config.toml
num_attention_heads = 4
intermediate_size = 2048
tie_word_embeddings = true
init_std_o = 0.00429
max_steps = 7373
dataset = "wikipedia_en"
Each number is 128 + 32 x the weight over its row's rms, rounded and kept within 0 to 255. Layers, rows and columns count from 0. Numbers have three digits each. The size before them is the row's rms in percent of the matrix's.

# gate: layer 5 MLP gate, 2048x512, rms 0.108, rows 81-97, columns 256-383
# up: layer 5 MLP up, 2048x512, rms 0.111, rows 81-96, columns 256-383
# down: layer 5 MLP down (transposed), 2048x512, rms 0.105, rows 81-96, columns 256-383
gate81 101:116117114131110141106189131194148196138116140191141137130089099153149146119123175130046173080150128098151150123132154080154126136130194125105179118178088068122151133145110101155152152107172114076155111076100127129136160141096092149117172181157138128121115117093162182102173046065085119109124169129125166095113148114173114108130159255160143129122121111108138191128151121142046143148150
up81 100:129140136156153163151072165187162112167130153147122092159135079073152138128079134092106100185063069056162116079149150074131208086184121181122167185139110074169078098108116151097174182076050148183131136137107122114204144111117155142164150179067127149122064148111126101140174117149140111079157081112160111073113146084150115123129086187121079155049163201095096122138130087138162165090087
down81 100:108138159113096158044092116086174147086104110106102130147147095133084076149115071100052046079096123163123111136136129145062139144119125085141090175141126127106171137112178084114152116139077075128146100134195124115140108166086132134178156154172118138201130145090079109136042135149141100150071147133112069109144126153161091132132135164196106132106116054134154116118134104144102121195154
gate82 099:146143097164048074120068119098193089120207128144216134123149136096124091119107182133090141158180181154132137185123117134118143157141120101110116147096150140126123157156115155130122119119138087160106096116156083128112104133133156099137134162174138168137173108113177175088105108182148103160172138139145144095080158141131111128122177081124143124137176165143087126117152173148111113140144
up82 097:128169150140135104118125115133142116143112109094107130173146111172113152013141185114127205129137086157124131164102115107124180149131119132111143109154159100112169183111119118181147140094148166122165105126086117121146114120119129118143066153117127098139184173139142086135175176148112100144144177206128137086133139086120077152144113131145138075165113156119202146151129104159113084139151
down82 100:197171222177151092118067075139107081139136108115148112166142119132146106131151103114059147127115147168159124141116135097142144132126130158117157169074161126147113109163179128134119125107174100139143121161127063171112120189168103151145141143163048140126176125103142088116179161143099115152125130149123147076139119108118090150129099124154132108152081111131153103158162134176104128097097
gate83 097:120067166100151097122124095155168183062124147126133150108172111125129146087150118139162106080136086113107099124146196129103184100096116181151113160122169144069073179150133159119202092150120075163192191149119071131129135101136154186109044112136118094079144163112164147105148111136121153085150128086153053112149141114132171138094141207144100129140149153111126151091164119127151110129089
up83 098:172115110124117111180127190113129158085105074158128112105121097080143100105175191135126148104107164118126094144159156129165129130178139106159162131135152143117101171107134094120148109160125133127199126125162130214094121122175137112120023178102168150149108111104143072214095128110124165133181137118098132138143104107097160151077146106149135151092097134123125064118100089096101117121053
down83 098:099073109146170124123146158167098106033118120118140162103109127155088106150065115135089142178075104177129135111184143162145098175132126148117160091180143072085137079126099075134061076157075104086091131117099118159208079138135101086115114118143163145111101108112095139145106161048131122113123076118144111184185112194148167144114139089110127159133142141164161116074139118135104166124135
gate84 102:116143112165175129032115156120171189137157063149141163150085160144139157136129112099137111120094159168172150107123137169143148128117135133223137095162171157182194166166170181132124140139161157083142143090151118162091128070097108136199096105107143099085150124081126114131114134148157122162105108043165125124181207095084118186080117139143101162100092136124146142098105156112188106112150
up84 101:132115140137179126076169202109107170102112128144099108051132110114150097151097065154139135183147156122091129123140102083159111138187097139107105086118073124180089094185167174061111145113145123067121103125143161110135148159090126188130096137100103171121157110104084155118098131154118084215138102133147132118155077129107123116144121100106140107106191131133105113108126170151086134114065
down84 101:099086134082148179096174162125054108190058160151122127143110144125155107103173147120150123116169084094115088118157134137107115117126216104114114162142086155134108084143168133130157089165127059114158169198106161105168152120129162174173098146150071127114139125122117150073111164119104115199082145085165186134166102078102144093146127134148115160160177118164100070129169157169098107128107
gate85 098:121126161137129144173140088142109141118123142188086132141136121110154141165154086159118089064113119127238179087090132086097059136121103111121152099099133175141105134091168115135150149113125135116064180121120102144150091134167082083090060167139150051154178105124095146136166097115086148039131124144085116082133127147119115167096173141112112154126144080129122107143124078131120156139076
up85 100:126088219137117142153102087091173085147134110103080159093162171151093124115174194108097101128128161152170161146126130139123139048159101192147159092113163201168152110133149164125112139053128134113193171157190138138160144098109093144087114098143067103183121127072176118150137119155086131166101060131064170089126148109141119136157138132143143167122109092038018141160109124145137137141121
down85 102:082119157180116157115167056102128118129080130150079123089117127162158131162136155185146106160103139103086119147083127129112118089139164169164168144144058162170136092168179150028146141136090128117127162174108135194124116093178120131110143122168159071144116108121056159191113090127162166079157130113096110111144108159118104092118159111085132128140163190116158188142090129175127043146095
gate86 102:108136171172078191148174126151092116156148112150196181094148167141112148106140161158145115221213182120083125086105142128148118158149101132142123158176175114192153081069119147123112115123115128089101119104120152136136137139137122073137118143156146150124076073128115138135128124189173094173159102137144081157104166131129148117184175097166142090138085168173145127092147142134126167134119
up86 100:124199136133107129136096137131166186153147129183193164152097164101138196139151129149133124157163152147089176051163139130133152208158080149090183087145155138147121099111097073100098124139055092119132115103143062193118134125094097099171116120191084110087128210101121119152119137125155082089188138107166113115112124144135132174129123167094141167116156135143174145155131076183173147062116
down86 102:100135141104122130144084151173121080194146161090158093123133177161062136112178124138139133169127127107142138133163174159149115146125126136099172154131119144126125110095106209132117098142091140166122116121099102144079146064107121126169178126100117113148121090102073113194148108120164114108137123140088153098159122082138194123174124155141173120136092092171104137149101113098136156164176
gate87 098:074193121136180114100113097106086090124102168123179127108205139096153161145118107083079102134133114108135173164102137220153126114103135154135085156146136198163118103159148109154126141165117083122142120140077118098191126138108135097073137091110094112115085143159079134141113129099159109163125078081150088075052094111125162138165140184128133142076094197168117137105138058025127079163128
up87 099:090173116090135131101102124116084080138094086146163139140165173094148055128067161158147127129111146165125121188085099142134167064068142145107102085159134135079115155114142123096145178131113118158136171097131173127125163130152168097124051114131106113158088145125151164147139100096140149122005134140147065122101098152067112141111190166142144146125090181190115097096112122122163133114096
down87 098:172101199126132099103117101143116099174103126193124123145095120104111133138113161117109158163139116141092068148137138111141084168136121162148145100117131086118128143151161177115113097101137152196134135132138178161170101154097063241139105100139144095188098091100138102178135153124162086094087147142129097131046097138139059160080107143108152138110136158118175054135149098139095126132134
gate88 094:186188104189162137134097131127064142144131090153115093222119143128117146119150129150083153141117160093086094112074111136127141102159163114165089190138134110137096131126110084093117198125148165114117115126086155128173153158072148102124120173080111055145135159109151091133169152127085133090147132139096085169172111164096173091123151135108135189108102116168096104119166140111133094156134
up88 095:145074154104192097152156164138164122126098118134159096086164170215093106113120162171121141110174124094124130101110165213140153114111103153072124081154110096147137209126097139188126189073118198177092118117091176129176067137120112158174129101133129111158142112140160115108131188096165133168125106127044104127034099087136133171115119090088160130071165125073160107156112117121169151143141
down88 094:161090147133171149154098093115077141240174166102125121084117091130098101083124139110154099174142136176113155137125142135135169158136128100175099179107145144068079121098115130113084084162169102140090118078113152153111175193111113146091115137111184143124130126186116125174188073156128144140119130126085075128194145139066107211147150122118115144074113132176070109141118114115089101126131
gate89 099:144077139089136082195137092136113107167091135210112160058114133109064163101108104094138118135123164101144088089087152107144140143138115120079166101100099133165115146110115099122084156094100195123156191115077112128095170112148133064099099142134148176126122097138070109129150072089145123136082117126105155125095081123102149137089109119163076105098159137162137194151124106120116114113129
up89 100:116150130088098110158119092067072133110140076115115158180139133115147120148173162084145139137081127123119163162078110111091183082091131133083103147131097097112124111146100147143100116127152125130163088144136157095135157102117107103117101163075156132136131173128128117136107127058064121208162128092046141110105116125189087144138169101120140143117169112147187062130091115121142075102098
down89 098:051107155160225122100137107136133126126161122080163094172145155125114131142116158130149161053146115137139187165227115123103136072149143097146099133148094111085159133091090123099073110131119112074092077071090135092146128138104093177140068110151169142133119180149161173103122131131135148139150101161149111148167084115124117125047146151138137139157146113085129145092112164145129137164139
gate90 103:142119103114084139113107097110159193136118168124129130113136096101076130132222141199117130145131155132097090178110115059085133154126166101077158120133091153132163138168149124100096122113146110068177115111127163100107101106114162144111212167159110172171126123157147058127141107194104118168081121112118146082147149175135099099147135086073126079108134159106111122109108178163182099181136
up90 102:056124111137176142092079120100144153105171155105154160124121137166110148156098074215186117161134052086048108080130134061130112140185129122068150112130122131126115056131106144154165142086158102114129102063138151133163099111126120100134146162088108139127134078139127114096093105109150125104148166137073155130132148164151097106139098145104098149135107141160103082103099136120096129115101
down90 108:147128132149172126127142132151077148171090194156104129140105160113080159126116175171128111111094182122119118052147087147110163094131135126139139113135142152154162096121135123139074110111179147141123152117088156118138098121176131095143125167130128147095084109144178137120114110177043117141123129133166173163086171142157131117102139104180106126147151134128139163127140208057141109092079
gate91 101:105077091131206121146133088093112162119120140098133140118156049105180080116189122164143117116145153081159120079115180167115133156081123147161156135159136166137193156099118119137133146137109109056117079172106099105107112120156159134102137162163164159076096152127215108090159126152145203159120115162096100106134143100167169124113061129133051155091169137149060153115152149118114145179112
up91 099:147100182111126068089113069139102155095130153062096104114131089131188172119125101162187087103115164089116127103132156170108078202119080123117161147122113139110138157169140131091129181155158100157163105124102134073049112100111119098051077145129155107119176165144206167118147088112115110135086114110137185152126140131166148115159113148125070119072124085096169169141130077099101113106066
down91 096:143142075120137134128188112100142119060127133048194061152116156132107152211168147064166127100145074127063132135140128133085175140163162127097131140145106092165161229137145145090100103133070138071085171095128167171093134107089061064130168135092144132131128069069158178091141098183111072169081072163142101108135092114126107099130141167105106110171110113122087128118134085128150144106181
gate92 097:138078110102090107105146100161094113181048196123163158123123089090141181190055137108100137094139148130150077116114133072149169112047089071160133155149156111139134133198169108134155125130106032121171125154169111117155151124133117173129140096154150153109119122102155112131116102208127147098127145178124076131127099126166106095124172119125085125083150178143094163212086124096110103115136
up92 104:145143102115123160117069163149118155132131146156075110142096150075117147180120125129099193167152141155148164147114065071110101134074135151160110135146164182127162132115208152129134150150113104141137142107130120133084106134183151125116146157157157130110155127176173118088144162142114129082145105193173133197138111190155130170103140113124110140115124146168068139108106092180105152146149
down92 100:148110189131097154179120117155115100151100151130097141149083111112114170129159025137108093155113113095167183183083125112113122149089143092150138049120116134130098119142100080125121107192088144134123148164158116055111131103091109145161110135137147094124169140123112138100061099076123156139159148149106110112103116069149176099135131159126098135081133150121125071162095187156102154140157
gate93 096:151181156137106127123112120125085083098060190148150133194121081112124142174152124121167121181147113080111102153104109093128091172109121120054113099121150082112178052120144086125126171162101147142111107142099204178099117098157103078098148125098180075101136129057152148130131085136117143136084151140156132130128105123129162107119091162183103166090111072071113167132050112127152153114163
up93 097:161122104094140167089132072108169129117135108157136103169132122115169106067147170141131151060105149084111106164061150111124111125107102090090157163096132068148133131094089096075102091140105120144123137116097153090077170063164092123097181183116157109142140139114158128144099068154199151119127119139139059106101063081143182118119178086213165115118108109105177131141113159154123151100123
down93 099:128156116098082134128081128098130129099114149123187156114081116146116101167101124160120108130128081074132104183130100115138138125044112139119151127163109180154141098075079169148164136126126065124108181121143113123126192134106140083173162146146073134105194085146100130104135137160148113103195085183175144148204126077142173145105170188128142097097100162069131089146169155090110095146157
gate94 100:062113104111136207130186124143102085168114137150184124138156144140150080099135093096161116140099196141114112159145093105181135160092117159168134070157108089158159112139168134166114128107173146156105110139178130110148135113114145124110161165130114165130117150129160196077126154096143176085119074109155135124169118134143138153145053127185147125099104075136096128151053181153133162101148
up94 096:087117141080175162129108137155074123104156109092140113115104129162197192093113165147144079151160124133130204094115116127060136125105166139140153079136123186129159067114128069111143048123191141093109103094120152079101195150191137117103072108122162147133177093143106152119088154132113160135061107132102117138126157160166193125129189103106146134119105159115119090096146161082202113156091
down94 098:102147124139079125095104171144147136073114176147169144071149099137153139097080084118101170122094158157143097154140082158133123144146153090150116159112168088096108156125107130179104108133125182118074100159118100130108155154160146127137111153129163170133145109143116115129119110072178126128104121142053099098128137125131090150128180070150124119180102110134081098111188126167105106099122
gate95 094:124137104140149104139204179136083152067075146106110148149161098139088143117131129088177115105092143186084161138141150127137176100110089118096122194138113089161181173179080159106167124127086079163129111178137132166106131074124163097145107143097151130128106151165105143078094089130158146110120146133152080201081142128116088161144101105145109150151109116125138119159182186086158145110196
up95 097:155145111088128096140134196156178177137113044074092178122199145111176077140111099115097155124116177165128192151110092142129151134097103142151100133105182154180120122087108137191122130132156148155167090146180129116153091149091119143124143146104092122082128089136095178119136110095140158138151163105120155152119139079115111162060127147152099079124137104191150093178095111117107108148127
down95 096:116092130127100195155164148180138167048119107099155149126082091086122112127111101156124153112149116166129129113109089104106138120141151150089138138102109137125131090139130073082081113109221126167051124191142160146130136163129028124197130114143123106139150156099117111072123101205141112159128159127116127130095040121122172135082134101097145085131139148136086090155095074059136144130102
gate96 104:089135148132112181142142215149108150112134163104087133131126146204120132142122132161119165166140105131109095148145111121146135123200110102161141156106079136192133078065099095120166124115126173096080112139086159153104135088114094148134126160147076129100173181138164103106120166139135126100096110153181140051079126128098130087143144120118103180120148113174107094098139164122159122133135
up96 103:067104069104103167090138161150079120112089116183117089125081092163092121113125151091139137134136154120174072159213077111078141128163154068164088147172128141160062140132127158101157124125159130135080133178090178153162110117152104102124161121159163115132164145097131199147072138167165156166119125115116145132122125090108113150079183172144096082146157142149095146099146096143172142137162
down96 101:179142164154200151138099075104077135069107126127105117160177089171142118125077104177064093136107142160083085143181144141089155152108113146131186136086089177174103189128146107169148105158142175167126165132140134116103133198112156126128101229097125127113100144053118147121077116118121058119159104076124140161049054157122137048121128109115120126141099121114142085168070146132156149118132
gate97 101:145168162141106068034115140144136144066081147118157103115139102128069165140100168119089135154152162110169125150142094124089105140101174159096128140127129159124121158135144106140097106085115113125184136141107144135130131104150165144160152144149119112144079106134123154097123123115069194166138136090154170120169123159095098121186133106098141125130108168093152159119152177071147119161130